From a checkpoint of a small transformer trained on Wikipedia: tied embeddings, a variant of SOAP for these matrices.
Each number is 500 + 50 x the weight over its row's rms, rounded and kept within 0 to 999. Layers, rows and columns count from 0. Numbers have three digits each. The size before them is the row's rms in percent of the matrix's.

# layer 10 MLP up, 768x192, rms 0.171, rows 468-540, columns 96-191
103:405397430563556486562482487484491518426457493460543458524535529464528519523438507426523492436459417505568515475494377479494496495429461418472438563468532475551520522401548464487458482454494544496534465483525496466517478452511479488480635463577497626449512440451589430438497472503481444657
100:501520532510524617498424504479470437489478450537565561564569490489571424491583534509491523433475570544534466528480597445446582436449561406519490493525463458536489506495395475467501522534515490467477491552491465466492590426483547467511514481609383418474459583453553442502447536412506468509
101:525524461549488518441498531440533472542551500414485431600499517531423504468577556500482448504496510533557537521510575541449469488507483485424538478438480620470529498568549565436422489479483516476528546455521570450459503477509431476485413530527590623605500414556523599544549437428399390496
104:529523640517481569431532579548535396470520438500484483497490451466409520482543474555497540482465429594498557542521360400524505490424519436502541531408466451577503485512606431532551478443479468535425501455454496453419463536510487533479479611539561524488516508496523413454491552529512555495
099:459492454400569529510444515539561526554448573493477544489523496509495510590384446495424562411562512368454526472458430535466430475522595535457534497598505420533442449523527519569468532482578575494539484602558520543516576395514462542369410482499443542577443544521464453394447526501488424521
101:404478536563450497520544511447486421540533498467492539508431433580444553514503538508495546520664555426504581458437509442447564465538526569483488597554440463454491433372419488550487486541554546518454481525458518451616580494485393463487547442439418489542538447544422470483472414514462520483
090:561505502464498556525605456502478548458523462523414506429442528625509523488505563432441479485494495486502529490498443388539581528543460479452455495494469544489488536481553430545553552578421549470483478483506451562420479521586443458555497576468353523495499468464594522469559476459491484580
103:494596496453545455400478526536522462567535481549492600478516453591497496565526425516515525600510523412538490441504496383542542480565422498480459578455408424512596541519375428546505530462466508498469503565491453473564510503516519443487422496615473465553488492493406499499515445524453563427
110:579531411527481510501472454523470496518478479581491477482496533488529535471482482489464593629518509470520481398444455553510572568513437546439524471519531505455508540496483474466532503579502509509485466569379575566598453537614505492531399583603489514528520510522577527457519513463436474518
105:557520512587565418438509500485525526587515493435441434492538456524493523554524487477497468502445494476492505542476483509587512519517482583482483605508579585417466521534573474572532496513582598521554477559637472442489498535435460505526379484444479470489543530343611422501507468510382492539
101:481440566437488507381496440500480522520465498573360604540498585438448486533506454522483529512523479489485514515476439468577560554466451515500405515513499435491470460526537365489405595567537561527540455558461590565525523524586506485493401515467539479513427502477576541512502516501472487483
099:531529454416470496480483489631532495437418522435446478538514553463504462574384555575518479432523569532468492453547432529536501559566511518524550500533561548570470527442599525452466530482542420494502480387474497449558458466496494521450409456495409466454474556466444427466530457450519481562
094:414473541502432543527452483540498473517427508534495521496560533524491424435475545494471445493468576508634517569467510472487517507544534445461514572468467578535628571562470436442528637422512485420545475472314453466533468498495452481518520527422470488502431530476492536496460442546507527469
097:588468537485396518479517487506466506518514576440424451455547575508625532469563548516462539446526499526460510474549469564408541458467601430422449463508489575548546548418431460538506401486575549469512399552626501508509528536562510484527481607500534447395613589471509550519473447465559444437
099:456545558519519510523506442567528504597537463426418418518457362487478558462549549455487487596460554527457571509549451612361530489428487478501481463545445465516458468597490487402499554527593554553502525548476517506520532497486474506458476489541513524539462408523507568485501510560558370524
099:410418613504538466494520471534539498500484471461505418529532489509475537496482512450521535520500484440562451531419569564382476509434535533417480547503446373542484535499577522519461568530604456481541441484516446421565460428531424495492500582611570551506509446584476532528482540502583451604
099:565481579525591508499433475520540631544467395548492505484539490529538488532459426544440465504573555552456433438484504470456424607453438465464482522582511511437483517475566443546493453451531501532466466478481547508544417578536520450546467579419531494535493503565491408472518521487576559540
111:480531528483576433461462507566500554518437478481515467501529525461595467536497471437415480588512424525425550470577465554388569504475517466503477485532523577544383430498574590397447418474501496520482567517519501476451524453506490502418556487477557460474633538522534552475551538458476534548
104:469639513496456542495510517477430492546518493415481489486532435443509531478504500555478566527464494576442536436487418522519551466552523514552446511578443554499419529538498524453451535507520647459493530607513493558558478480442524645453429535500572593531440499487451471529544609515537525591
094:524582563515550496479449521380568512513493441485444451465494521488464496437452556501530439502486447439513461393564553452480519515462531442488475485438557579571408430454417585518503551509461458381508470394399507468506537502526485438439478393521523427463478618565427517558533501524482497496
099:465506473523511511457446542459613517484506470498543448591541492531474480543560642615556470509468475504488537470499552524554444562586496429519434447549570495504502458477509496441454490469498546493536457464432492472629520505513560450469447523480543452528492573576462598482487439425435520508
108:572599544540473478501467390543462426496459586500512520475473466521590446437455495528408588495485477431542529482585540461496515543524483466463465504525502522628491533528554496444595492547555602529511443497384497505485447508506436495511506611460488381514498459484498473532462468539521481564
104:459549505495478514490581409516515576457456578475569493484535513444438532469580552539460495534496540528477472450371397511450529570501530505508528495531702456488475529495477517532634510502528485533450537477517541498455426497462518467435440608538445489538541511494446411538455546500569589525
094:459583488476508524524531465493473521485504504485548445527541602490467483527517590520445495551549469493528536467536477414498389492486486505450489481492524426562554574415469521479529358447496583519487536455488504566401487368499494491573532472572534540441592534383412483628501488456505505493
105:477466456452463592441441506509460538463584485517506370476534500460487468450490493460481482597516457510488566570479516425513512448412505528450473545503543495510536469436485470454512448478430516549577504495409458505448523556448472533635434512573478564424535495511556477466462497485482503446
102:522472441521475463562432461505468525483398438534486462506549602612412640479490464424400529494505512514493513476388547467488573611596520451491514539501481505514511431517480509512514585508577531577571440506450575531498435586459564503445423538477412577469601489473460501393450495462467549501
096:418484466502482416541523473450581405446538533575503483505571509484544550505547552426533504436524504492603499543559399484488552472520435536458503480538477538601530438524524448518515579495514466589556542474452501511560578550541414473531523513492456534538477465494435476514605554608477496475
103:467474506480528543547468546486520465489512496471407579465585477516479469533521500453533558392502517589512581555501482450487573454533493585489503459557498435523536524461476468432474575511503457481469478535566400513500441530427436457655542478488467565440475535409484510427444599429437463479
089:542524458543475481556498495432498502500437606604542464441517518547552509557477497533500535519468468530492435488520478484522447509438481471482470543574530609466534509455459494536505441593407400494483422540481445566427463444468509568506481505536535541602443562478544524527587481494482598493
103:563500534588520469421431479588568544482561452526446532511556461450441387501436540500493507450493508422565533561474437575542565537465472561506485515535492568500432519541456565469584536528518451454530493469499419514461416488532448539495527438552448569473532630497489466569561544443460442486
091:518415480510448586517448473499537498529541444510550531533543446461529531558403553512506459482506535455477459521549563462381571478523539433530488548532467517499564500538538566517421428541492458464370510597441544533540395486520463451575465566558442479464482558508480457473535491587484486415
099:522533500464480512471480503456486491454447568569470499470591506548551558411549551482458547463472454532487534405499539473440514571443543483554440524519404515537497455443492511500467462532460526451427483435530516436487452452559558528532328484632485471589472443599555478490471499511552499476
107:475520506508469424482504607537517496494488523487538491515527496502435463537564451555511593542513633410510569519504551424526531528452534494474543458435467468558469516547411534483565536487490537456487497439423448581478591479402476448366495495544456416544464437444573486627528529506433481525
110:460477541464550439464432451573391577493612444551395521530560482562515593465425534444608443560477509485455438442564513526586541468416559594471541486418547551523490492557563524535504540472513489517499469598515477540487456501506481481515549485454561436526519454557462491470488514519412507520
100:461531545479497471541534485474485446450518546497503507493412503601484441474471556564519526524581498586575410536493447530507565468436512510399528489379512484447551491472509440453496509516484420415558461459484464464444446550531514452340519493592431466484448578520449370430483504520465542487
096:458447538506509518486577523482440530543529464517490519483484518505508509477541523582633532492511521505573461450466440534612422496492468541512432472480491498560471480513538559530477537423538404504479538535357562457507470510445449520489522433581599537465516581445477492461434486487443542509
091:448524510540486529570510470555466456511487450457462598553502581579469458542556523515567493534468461473467497458491512591458455512468482534513480485516487540550525542479523550500526413483504519623496493520480591467481462551542482550441527533557541485550404472444578593514476563530432453480
097:493499427496515551385531528450519522490576524531506470417534554445466541446443529613504491532502562453522473494543577583524480490628529556563475489430567508501600489474553514452461424473500503509543525571439536522476458413538465455455512503508513457414555573568501502505520349555482489495
099:505486570523530505414570477592591526483529432443417522569528532544597648589397469451531486464502520460496461572501472470483520500402543488455479523498551486449490449535543544490527578530513480449559584508476422518499533543455445452505368437383520456457537522456435559446574513477471476513
096:534501536545521476508598545473501481561455582446529506485452538592522500501504569341502508566516493497494437532493564591514481511439523481441590482505530595459514498513533461505540522610538494611508462481539425514505460554561511505465525542553472452422517415540475561518504429482519495502
093:566493485534522451561471550483516483452495504426499469518400512467339568507507549326513608479509477549461558511463555448504542491499500598496536564484509400538435433393493536521572551485437459476479511494399454455488465508444523501602455457526519445523440513515434510534477556556562584429
100:495582474488459519535523474555529560556458505510491509473473427402509440529599582572527514524483430499485485489496490386539451503494511489492505472535590504392544471463527475414470575451470469438501499551552567491489448521549518447508571514452538533552585462530522579488394562442478487475
110:501532490508516538512516461459484377500451555559512626503535450469506539486485494543574496445505502459483535447476478514506496488541550535450482465522504419447399610509483503534548488382444512471453480537490477491490543504506437505405513477459450459568467460556437554459572547543447369456
100:554497519406370467430512435539508406530476401484498524508535506617468433451478534449537494488500565325486577517542470468544526453540448520431525531511458495486521428390509503483570474514541397499541529486490534560531487480496478508497555456376502543541421443390508551568480495584473500453
103:407473532433511512515491479502520536537427576541511500431506503484487386507448544525548556522427458496458453571437471497534478550439555557571498519529421543506545527434449502496535542488507495562596522484533469607398457455522486496487488500544453457562385538479548593521423538464517591479
097:368589539495434467506476508479468530516490462530504448557559493519520481542442507511491606438441527564519542492523525532443528593453421487484484458508456398514522547490498479447524585435482484495516454492550634473415544545551470526475488447562433498522487624497551501519488506468484619527
094:536454587585483472506496460511495527572507553458634513413421466435460424523493479528506448458590511583487534497405519573488533501579478552515544474586485466514544552505554519446459541468580584525575576515484521491447499476468530397442570453479568526535571526311519525475452584534559541524
103:454477510505555460556513410471541479496545463384507428424528461449476520556481413483482502443503538495548536402517471483496528520536606367529387464534520433461573459415523464548524457581494517520508561424510536607554531422521409486520502436459554545475476529572555594532504566535559500427
102:483535542541503509546554491560392515502506503452573446503504537414501420546523606578481385525547449431489522497491542548509574560509501509488472493485486549582542498581525500437517466470452483491488514558477602530454512443504442490445425499545462502433546465481494426507525516460441533488
103:393471524438434572495500490504494530492510505491483528421475479535407548524514382588426570561467482460473581586546456522511511437500450505478433435603529490428503540484599537523582480549528561552523564409458493535493523443498500483463471521533493500544574559542563490499501494496483513429
090:504524562505422500502408530422466459577422456446536516452458448452545580555479527434582515536517518528529388564480565528520458455524517507500562493494528439564593419392583426499540469387528599573501561532451429444567580477517583467486502464489522507561540463392531412519535474533431519498
092:458527487513553448402471530506464458501469499456579459419445473544531508507528551444515525492526371510422554499494470595444524629559500456556549531490451427496494487448390542501477526534601478442502482554485504533537572570452421454497551479526453472464456513561537496530460611508591558513
114:460456445479528526477445535508491411523522571509463497470521507459435521467495530537508556472524524489488491509516470510547520429619523557502484518487465545538510531453454457491463514536505574483585410578393569413470519469529465569529586542453533455564539475467448520475593508467543649553
104:462455507487479500540464511467466410536548420410505464509418443474517546510507510481471541508445502568486502561472497579531561438540518520458466439586483504545558505461520538473469592544522464543425480386550421515500449485418502483479539487526509484465453505516459447554521505401570499505
104:575587447461575458454485451474429465656578496573503539573572470455479515457492495474420516411484547463496467471579469513430489479536474505386526522456538578558437512490607355528504524583537442488604502592521520537463520401534548547533522494497499433519501509511545581514514525487455501481
098:467481558499456592487437522543474444552479507455555614534521468536489507565473499507451491516494487450525456506539511349403496394552586430533427431557471499594526517548527484528525376475484479495572474447458532513421509432508448386440511506544532428448542520450448578586465488572542517492
103:586654541533543612437437539453522498551528501524482574485570509573502512515558473447489581503567493453509535492438431500506503431545588390528529419521544488583513393527544494524604444544503455563559525496496485435530577442479495521548526432479529536503464519465401449490439589511462511422
107:410511597507524450476576553515529455501444556456554492461562512509555491511494482534512499485509519559525545537469490420404456510443439610503547572624485589508497470550424580507466532553448468536587515523584501490491539509436451516534414482482468437489483556374523428518497621547544508568
097:479525487487548422464453506540531564484546480491469437576465503515460547512493547367560495554577516539561413480507466448566523438552455513414503440508384519508551518562469448467464452490556498457490467511511403536490489545523470451537548559465439502512528482578508530508496486401493566488
094:488387540510412513524534495452475510497476432554464498598514570477512542543461513521551527512492488487471477435450478437528501508492479509400530506549513517558571539448507451457540564550596434514527459524429442554512463453503494443435485524506454557480480453587558521559536525503454610491
099:496480466423560421521477418512439444588450480534497477493477439588530488500476456428456517454455462448524527499500516458538442555468513516427613583509626472447467525528513556507543554483529491414430539456499439486589599413483591555477480518417444530603491551507541470456512524497483469596
100:462385515428514544531492447520489526523467475548515515507580530402499478513497552478482392528438554554453502497453557462487553483564496513472557549537580493560514474561441453525531536557488456540557470502596482495494540471498440470478543456467529361414544451589482397494451531404552506516
090:470481547482506494459610499552449486520520545538484510482599420544463497369533541417459553453611633506501430478524451511437442442479464444467508468514566554468475475485522505498455444420513452467488495475511506470414519490591545542498429544534522461590541499492502468471479470493466505531
098:516522470462392516520395574422474624532429439488500601513483429506473496439414548456547522502599492483484479467560558472452431524434496508381494589588519560598518442486479555453524493479514452491510462483444513538589440516508474519433438532588541512448536516446484579562475496486427520532
109:510480500494526552513483530503486505553512421434429456455402503482476429606550492516482516588468499455518472506417503484482452562513480494457533594491497470552522413458393550457473439551540481402468477472382542470506655519487568468511487452505460433432513543501471524408434518442504590502
095:461517427515498560472533542551487485441448502563430495546564428528481472492542489544534570535581444508484574485513496482586509497520467504469544402523480480524488589512483446477523631521445546473453555497466477585433482455524513403537533506482552454455578447403476542482450480566529516462
105:445571493508604484527526524443449451581455521585518393601514563424453465497502464488547458403516494492517482467417478495454443540483436507482552544418485422548532509423511589437476530462476518514478446499464509581513512536443603486408443505528503482546471497476475507534476566474441573501
106:440477451361450535443504443586465515463549525503536514527518542398516389468505521574473529522501502557499535473507484594449519448482542484619483501446529504414530485558579434442452488537456492528516533532444499518501431535460468472485484592382372490430442506481475559413581466494584523505
102:452552517526640479460443509479579486442513528523480513433448513594532527495442591498597535541516485460502427434508515489443550466481477510507446475623544411586521510380412462394509542520514558621529528535518489515484557525444462500514417457449462490516472594423554518481543483552484496494
098:542407486512421510480530347577503465501541601526491495414553540455488417565490436505479510542513501490473445571529544468458484542415500444445483506525550571408474395480572486597554506493446540570499459459575467508435465443476532525577542490447508483515533448428480562543532440541520541544
095:543546479451556486439454440554479495472494454508555533426528444526477494531464529405455544501616464413420464519487544417513499473497580552463569483501410458503565458510518582450503493497479544478660569511444552480467521492427515610534521420549467491500532552545421452457476439497422561537
102:509459481485488526496512509443580479511449505500495474391376471448494463459523459481475451516447516500537456504653478524463584520556489507408444544514570470485516491408377505507500479531598489513585515488421525496545585502559440521549617444470522444440570430536490570490540580545574579553
103:502386545554610492497478499431429425591486487406462503545542522532522606523588477546487536485555510524468472562519497558475465467520493481505435514423426500465380540436625513534527488501442474538564522448549453480493572520429467405472462548592408505532490459412476530490433572499490470469
# layer 10 MLP down (transposed), 768x192, rms 0.175, rows 468-539, columns 96-191
102:535472483446362527434512496452482456508506406570620510442618548444400524525528505506540492477486520428547522537482494500524561505494518459428469511414491470464452489444466466567510610480495502437498472524511581591532470515530465647554474601440480526455450500583403484616527459504565460501
094:505482567495481520424523545536542496491476467559541555492477533535555476453473558537448526643505516513500407525542500517486604584520453510506527492558488562515520479522464522506526522518537491510370464524468434508503485502492449469490579428493529566456611500572475609484528593536493409490
112:521490434478598482525541537569417506500586428597537439541494494464505441507495560531437493390488473585461445533483579448494560394518499469417493580454530466611422493485428496503489525457473513503470554448455580548430438455595459443582516556541498452469487468582520535495482486460396485437
096:568569502432455586474497486510496420557541494521441443522525539461471590564438450474556513589527526432579564517545413374417512498531403473431471444520491437510485492544517546437488555461494472531482596485477430525540577549456527465523479483491528533461501508452452529430584526462442483489
098:426540521506559514554480474425471483514567444435518533583463554488399536433587453556527461515476573463456543444519421520521397509482527536521448466499436538352505556522479501447533489482442579437457545510511435508470461527361579464547519476590508529472418569520459475541469535570482558543
101:513516488528603502457560444460494534419492489554378539479508504492477456511502445475528465419396466497510563467580510595468376552509504512550585434502418427497446488521552466473495444525468449517503458583533476503402491516503553459536500423481475546564531515572543474592579528506548458620
094:516489546511509460591518433474497441574445537499539543555484411459484467588588538625549497513552565526535543510486471584501492507423460553480476514531432465478528388489484506471532452545549478442524518500498574516511619508506563368576549547486526471527586612471471476427474464497432452545
105:561515463556430434455439485428568510516453485492586500525447430490487556494507492527447495508528526487583481494459646483447521631503572420524476461515564563523506525480567545445544531485462473531518486534516482524548397474503478526424585432502485550461541559491633601571504575448522442515
111:491481445455384511529480559519560446511526470532557536488524499474469528567463529502536521475469507494429519544581512498502581502486508558544432466484586471487521463528606454523396489612484525497556461544500466526529508577619509474460494428515520487441495479572461548483526528436412535527
106:476498540468519531573554434513448477545531615531556476525516524493518438428515469508508445579567476459559528410621576465473550484407513492449561424408495459529487484485504483403504505439475437474355528435441527477463614482579409529428470540480573474435622420591463579502470503447497504561
099:475485578551628513516581481491475493483496504476497407519503508501607501486591526434449571472476546446514535481550489430577462418464551518465459513395493447497569444513526482429520409487493591578502476476535579483531507486547465510547568459509452570492490456569408464523487508511574602405
090:534495538555492513522536506482486534485563547535387477499499471468506464499458450439488550447402383538454515629537485470525482505537430566562498496499417524454512390542522513503509511475461569488538470539343510499505571497488546538552484527580514490506516484412565483571543497617590540419
099:525517596588540557561537464478428596489463477458535483576495569546419422545526531551562485544563448493511503390478538449492480531544571586561471500535497551544504475524559438418434467438482497586491466516523491476494414570485504524510503450501531599433535463538479394465508484444453470472
088:558451411577562511610479436512509535434430519499471499487451431555537482491387436464572522476547447568565554492587510411536481515526504517369574496569417581488517549506523485446503500441497404471346520492538462494449558504400543595501400456514619547441507490543455439497512421493536477511
096:451547504412490445500533499541474441574469434446536502501386504514471520464464501506458590553534465521459436455511440521533414629503380423502527434471547443428485547476466503481487519543419527498574520511487509541553470555469478594511539474432529501508406492559581633503638442485565506484
101:503480427550505495467438503478540542565410498527578514456466507496525540417452543549528490527409473496464585565569458491441525436597532603528558446529493541537462488437576427460497475442517451474566519565467489526427512483548532507528559462583515513580584574461575550438505445485503549431
105:473461550568534467543470482483497375533446520515562547507461498490589545479403469455435590543495521455476583546480567456434520528552465472614586559443372564528485587499446440528556527543532543528545518436494560540535515514399451511515559435585515433422505558537523516456519533517502508427
109:513526458367553531523447544594474512496479462504469457555502614529543502527496489534562535525507440508521552487557537522553463429446506460492542490520444511482490413458522505557447512478618528499516564429456456440500497454535505534438597480434614522509518544450480679555488470428446435481
102:523459574440469487491486404563536451524522507548532463486516499516500562498429618430490474544631590515567482543507513428558505431465507585514462490554513429583507472575549439513452582552515524533585521525537447546496464488531517521478517598450464432499490480512517442509565498490550480468
090:550514460454466467487583488530524472515587533511575542599482551494461547588497570506467513513540561512541511536402416477450409561513536508504529507415501412443528571559535444538521494446529545469539462416585417545585490474485551511546468554514467470515438455429614449518569515439526514427
094:488601480509463503558543503589543494462458488515477586491552599593507529442510473550460471389455596531450511500467453549364569443421468433532371472507409489512524497613466469509556459592530555427466521551460483475554488475525562536607496510412479487513500467583528527558583529523457387543
108:507475469498535468504475569571453447517460461522496463545460518486463516463615423516547519528462525453537549560507515450587452482445546381482455430583542570520460573413530475548537568504504557494546533483479556538460494546480505565450442503580441490453576454441580518539527428534370523574
098:517459476550521560537471504531502556525454467520550561470494583499580530541482510482524518500454536400507577562523465487432515474544419407455471463426343587507481533493547539593462463492487568382556426569519457451586494403552472540491484437548424516531424501536557529423575525485510478427
097:514486479563511529561479491488507540479449500509572438391388555417387512434581510481501464414473491489527407414481473454625533452525456458498447500445521529462422509483551469553474434477516513577508426601506579568530577500528494508441457485479526473520525468424493515447394516461493390454
110:484480425544497462496547423514533498402508517583569545588621551549492534503506526386390497534450510538478594503548475454522459539564550482519478614486545549498462402588540529581533465557476455513472492516569469456458525429533526608537563454508541497473458462395571505497373554415527396448
112:514501450475409543412462536435517546487476516445477432549490534570507445460576509489493515445603558498550488467430522438431437497471527477498429448603544556571486472577406451528482389549441427466549530492510474485529441530538525412548459538473517548470442463528472462478511509461551416528
104:539478392439488578429405529505498486539439508538468580545465497421446439458541476521595445458466459497582568432455529589554470504594522583530399508495488529518511500406512451471437490501523520516483552560451481473472479559445474487418442526474609500537456522539592449507439500448552489453
099:422503536596446476397562401492494514547565459415561465527447589523518538575547423474493480531477577447532484462504494534502493532502507530454448528549565447530506438496529473551568424507486497503404529641525419505513481499397484510460584475548531448576424479534581529510581515512509403544
098:530546515559484527500503417518564468560475517489594488435513518440415486440472488560590540465530466440490480468473483484538511529506536529532467614504385494526424501502462542459461438511545494535459505579563499573530523517471619501579510548556545498505501522554534514499492539477414544503
101:519482454568568534562461480440464518503483481508577525610443505454528589544570512500454477513572516471471605418435501507520457531553474443544514500506443488570532512555470494514550573508539454471591658464542520463460614453446504454563440479497506459519476446503530500539519465501568474475
085:446521516535462441462465538497498508480496486473454464560553567485474464524516535447538523503499455514510527516454525422502480497508554506495540468624531486445546509533519460595566628446471513517603501464466352579472544481534478605472474474483541464591521519470542432472570534464542460529
112:521544525566491483515494495479549531473607452483470394492579456505521483553363397561546437444419467510516489545516500496447427486502447458475559478508417574464459500475519469449452603509535565472479606570421398420570517522502527519552515506466490542577549593466433516547546497548604548446
102:470554531558519499496419542423544519447490547529524432560513415517518587481516543511590528419523444494495433515526519448470567581533452495439497499464527503571485477386464493447427579471523495468462465645462459466430405526507495431464487511405549509522528515465558510456519500554634412564
103:540467524533537418482505496472566519375490487433559513500429502446475504414455507462374511400541437556520444517505517553476465508448528404505543521595475492608525547447515490487509516494537418490439546505484423512532442480469501429494506529588445483490508469446514464473571504523619535437
102:548417441568556547590498480484485460574551523438541500520614435465481499460518443467471525503416513542457509464525494578515521444607483486514582488537578514426484488579484440549535571451459479492460492447517594580378464382492500543428490537390493547620531514525454537500531520463516532528
095:507550466598532504485608527482520508475511452437536504522447440615412487471501509438514538474552474518515499436487519467354507525533524504452456562477536472461489543514580493453349504521565432522486479589517469529559614570547522387510431562386483467431475531500445492482444469557477533547
087:551453497526514395496541404427467520495425546535534525549493382388570478464391505558514546504540395507464511590505428458473555440458534454544573586529451514523434505514515481548498597486460529502507563537480565541525560461440432432496423523479405470465607534461502413552460593498562474595
093:445552476498506482504499434489547498524466471451504510555477524560530500566535443452504437556509551567495493529458443514558380460457488474419451435518508532444483528552511569432518458486472418522533455520534535592476521571396383573488461498534456489506522502416505443405515544499471467518
096:558476453455471511530422610611409518580436473532495425502506513534558406513544411484588491501516504450556479497512470516524510527533412480469610470481508552522428522455515465481503369520481507448485438461538602584485478571512499479499436547520557533507551507589514464493487584483502548490
094:448508514596487516470425575483501519492494453494507476484476474474499474481473477630507519402504568475481476458519509450525551439552452526458495517413435487525496468551375451530471501454480497426493678563505503465443535464466516498519518436467482502419504599503581503496593610496548517572
093:425487562430495517474430567523489454531571454494527444525499483516575487469497490479542417486569567443562581595539515464408520494562457496512471474499430537441528506538457527460527493490577563545488472472574540462466495460600495557448606473615500587480521509489537459518466488422450485500
110:524469541469512424408369570489513443516468449452514504597533607474441463487542488518467438487492500525460541521537483561450528461422459587505558494605499492420518574528512484573469458543481484473516463481553494573489438484572500645491468514534532482542582511490467534483445502519510561498
090:519449555555492531547485438440475451508491554469470480481549538475479599426498543543554519454483522535508487613571541518455487504590504452511599498494522478475536419563411468467555555558532477625497517432433518485502481539417490540556525486389612498437507466521558453544457506487534573443
103:443461464525519541532503508553493546383512589558510504471507465564520561473624487466399507425490447472579473487462510532470503520515446512614582514505491536562519487458508473456498367468376478439468463486507573477455491487426554452456533508451546580453533535516418460529450513481510506495
097:561523543462654499518465483549528557445496383453602548476563564587444514496547450488526629467463523473473467474558496465538552442525523417508499478499533452557500508573447535533469496495441506485450472517575434468560520517584410488559483432529532554499557539523492545415515554544505479548
103:464424517555561489511512418492485449493471538482477541512441518468636463554504503565514535514476425535482458556550544579508420489538508482585531536445565453514483409535444553489522503428542479514491589465488547468438539384559466579430468566527505524462482583497432416559484362495454526488
097:602422492514528576543531522404522373476481468433516581496484485463401550515543528456578430499482439479469481459526511535465504458499494493505517501563440548471453440572503472519574463482513476484627573428469472534432450636474367534615523483447405503463431408510508443482461474526417552499
093:560491494429437476484514541475577473406495497421532530429474499574542448495429499431486539509560483467541511493541512561482496544566468663555484445581446547514484410550415472427449553556510462377509573556446469522513483516546491368506536430553430487448406562552523442518431434473388498561
085:456556513459544538530506499390511486532458467540543496527531526485538466448524504470492444548492465499529533548484481477493420409541521477469556456549542439401499507452473473501493479470514419386426468482505422464536473457513524432554580401451657528487485531420468520501457485487540493571
105:476497572509496486532468486556348535448444544489526460460565458466476488501394556485536473492585495560503405471464507513453510549471460625528532547514489534473520614517552488463501517469450490471487510466515551487579402559493520516468492535566463515507550413460488536458461502499620626432
091:546532428549422424540491473552360534469513545471517509506494489484535497412497415469483489514453551435434577475522479553521566493446441393530465544447508538406423452477483507518451450505493445467499563471521514612483424502545522498460482523476512492434471484468436551570552516461414539460
097:505513494435553540556407462397531541558439536513374451466408525593508405548452510519452548470515486512479650433516478549446529531519443622507495591440575594492597559576504556473538554479436441395573483426557502552470503457512572502448487477526496479479550501492488533504468490495501506526
108:515567501466542439543530487578492466460509468517530563501534476539699525510509511487548491493502486570501580482476455476508505471389514564496467505546385440401461437516452517525511491430597559523488483437533505427604550517524445478444479518462445461533518589531526521559572560430543523475
100:645513445541454496496517500557507463478551517463390451443515609594502506494652455470499493478482509429487495467520514405465596496482548511431547424493487448511460540440450501530440610458485466487489470491488529461537565422571426508472505465577454506514512511529516487402562485407505555496
103:590444539557399587472445498524447497475554498543485542481507545501422528495482510467544467481496430489588526523549505353433501573461402456478475486523560452463467535613485592492497407496485641466431547418471531524524560559380434463488478459450570521506429463496514457503553524560648446528
106:519591481428461450386583571490572610470510498539472438517486521554577505547492447558491548563357450562429545500539444460482501516436477518537470490439526467421551517478442532431494565553490523405422558497415443517522550514542570444485552514375448397573502456469528525549534517515509504502
102:530373538519502442426489363477491446446423565506513397484389561467621580476539562542538552435402553604435492534484548489542556482532471463475509470470516556467512527553428490509574484502589577526514517447554582580452514477455519489462481495515522504448455561505533500427563516537473480541
104:499530477437479569499468501574517485501575492430518448433409491500591407464479414500543520483452505467543530436456460528437573476543436475455626526528460411482470510482440441547422511463486532426496570530447514511612436479505532500482455539558533500532525513385541412558486456509503489475
101:514505511482529520506527535536577376511532481493443509452519466490583440490497484422550541476478475442479540539550522556528451443510460464587421414459516474462478451428408568596499566512446558500508446502423616579519384478539442553476561462435525513447509477504538474592527512429516481486
099:506565474510417479443522475486468532530572505515496518438484530542415569504521480563628387525449570503511504466455502465543500505497501504542468585473501458575537501560471513488440479558463504493520604423479416433550463498432412524605465538498487504496401477518487511443537437546546463467
097:554462520549530469526543503433573529493464408502455535551523492443485516515451565602572468491573507595514548531452469563543477554471505474542426387572493542512549494489473496410428467530539446449506519469463486525438436553479486505463485470458590544466482521466457467570405596494469560472
099:544470492469482514415448473478472418486579561520488381523472519582468504460414420509465573499492510544504429473488464491445529533499501449581506491488538451452450572566478479508452604523508450409520471550451447483550513518469447461496446503471543586486433451593503474430490492543514479526
091:459507467498534515486605447473559508519470555507486436524460396545511534512468520490551455572506490491491589518459464375483453393515444401560527532513460556501494501459455445380557448461407455525595563498523396543530506506482488469442508456403507532465548431476513537439555365515553629507
100:573560521467583535601443454518514485485540528557497522419565512436484523500531399506512427436425482545470492512521499484513495417509510494518508563433451526539499557444482492491521545504583481545536490452536498442440558478488517599487524603546471586491494458601499481436545525508445479516
110:520515476505431525470505497502527463468464621434360529463570472569502492499402515402549582460603477445521471503428450509460492533444518556462512424508587424422531539555429476531462557506541527507495455542542497494533540574448553420523522390481482479509540491460544489557502498511601563459
100:538519514555407529458502531493521553440446480525504585399503410529526491457433503408406412476509461497434495571451509542503502480437463513499489510561491463546501440526486401508504495549504553506491486551500616469507521425498575465494527532437526463510324482539570514517506448484475496531
089:519474503477448500523493491444611489553472429518513532395487453535531588375445508575490558472523548509520536526466473517562467497461476441491549494617502461612437513477462583489529492497510479412556515476482629424493574523529435483560516387433481580530566459483506460501555481572432438491
092:512566417552460435489466511452582430420516484405456512504460485549445399592461520470481516469445430475546509452523553408536461549497522473413470463494447587542475462522563563595477563540456512473529543430518397510556542496501507524523494571504577521565489469435505520417500495439495471456
099:548471553499496486604463547501423474469520424440550505561518536460578511386518407572451459537476517510558558571593532537554581525486478463548527393528581508423448486506557408382456568456350459565542490430555489458514478485453439408457495459508490616487447514534486473494577494538548562531
087:453453437425576519491452607629429437472521542481536483453448490480519524500569499577479451472483537526477508456525488530575539530490524556542507566500504479448522501507490465500482447493546453524366513542561468485437443459569471630539400483533585441447481524528534559527487550439614497477
096:558515464481445483513604511472433531484568550531475550567574500487480463594486522505499542605484487473556553529534571523541451558443501553490532592523500452483555580479423531558468504498444442459540557523462545453568476506563568532514479542560580522499543509517371508614538481442483500486
107:457538448617512443534464473517514529503473484609456427585454503517496551557601503447445474508568519521532440514577453450545507485457422474496613519569497430424522519541480481444526438429569491426524541394502590558515548409517452497444481509479508507532598515590513523469514597446418525482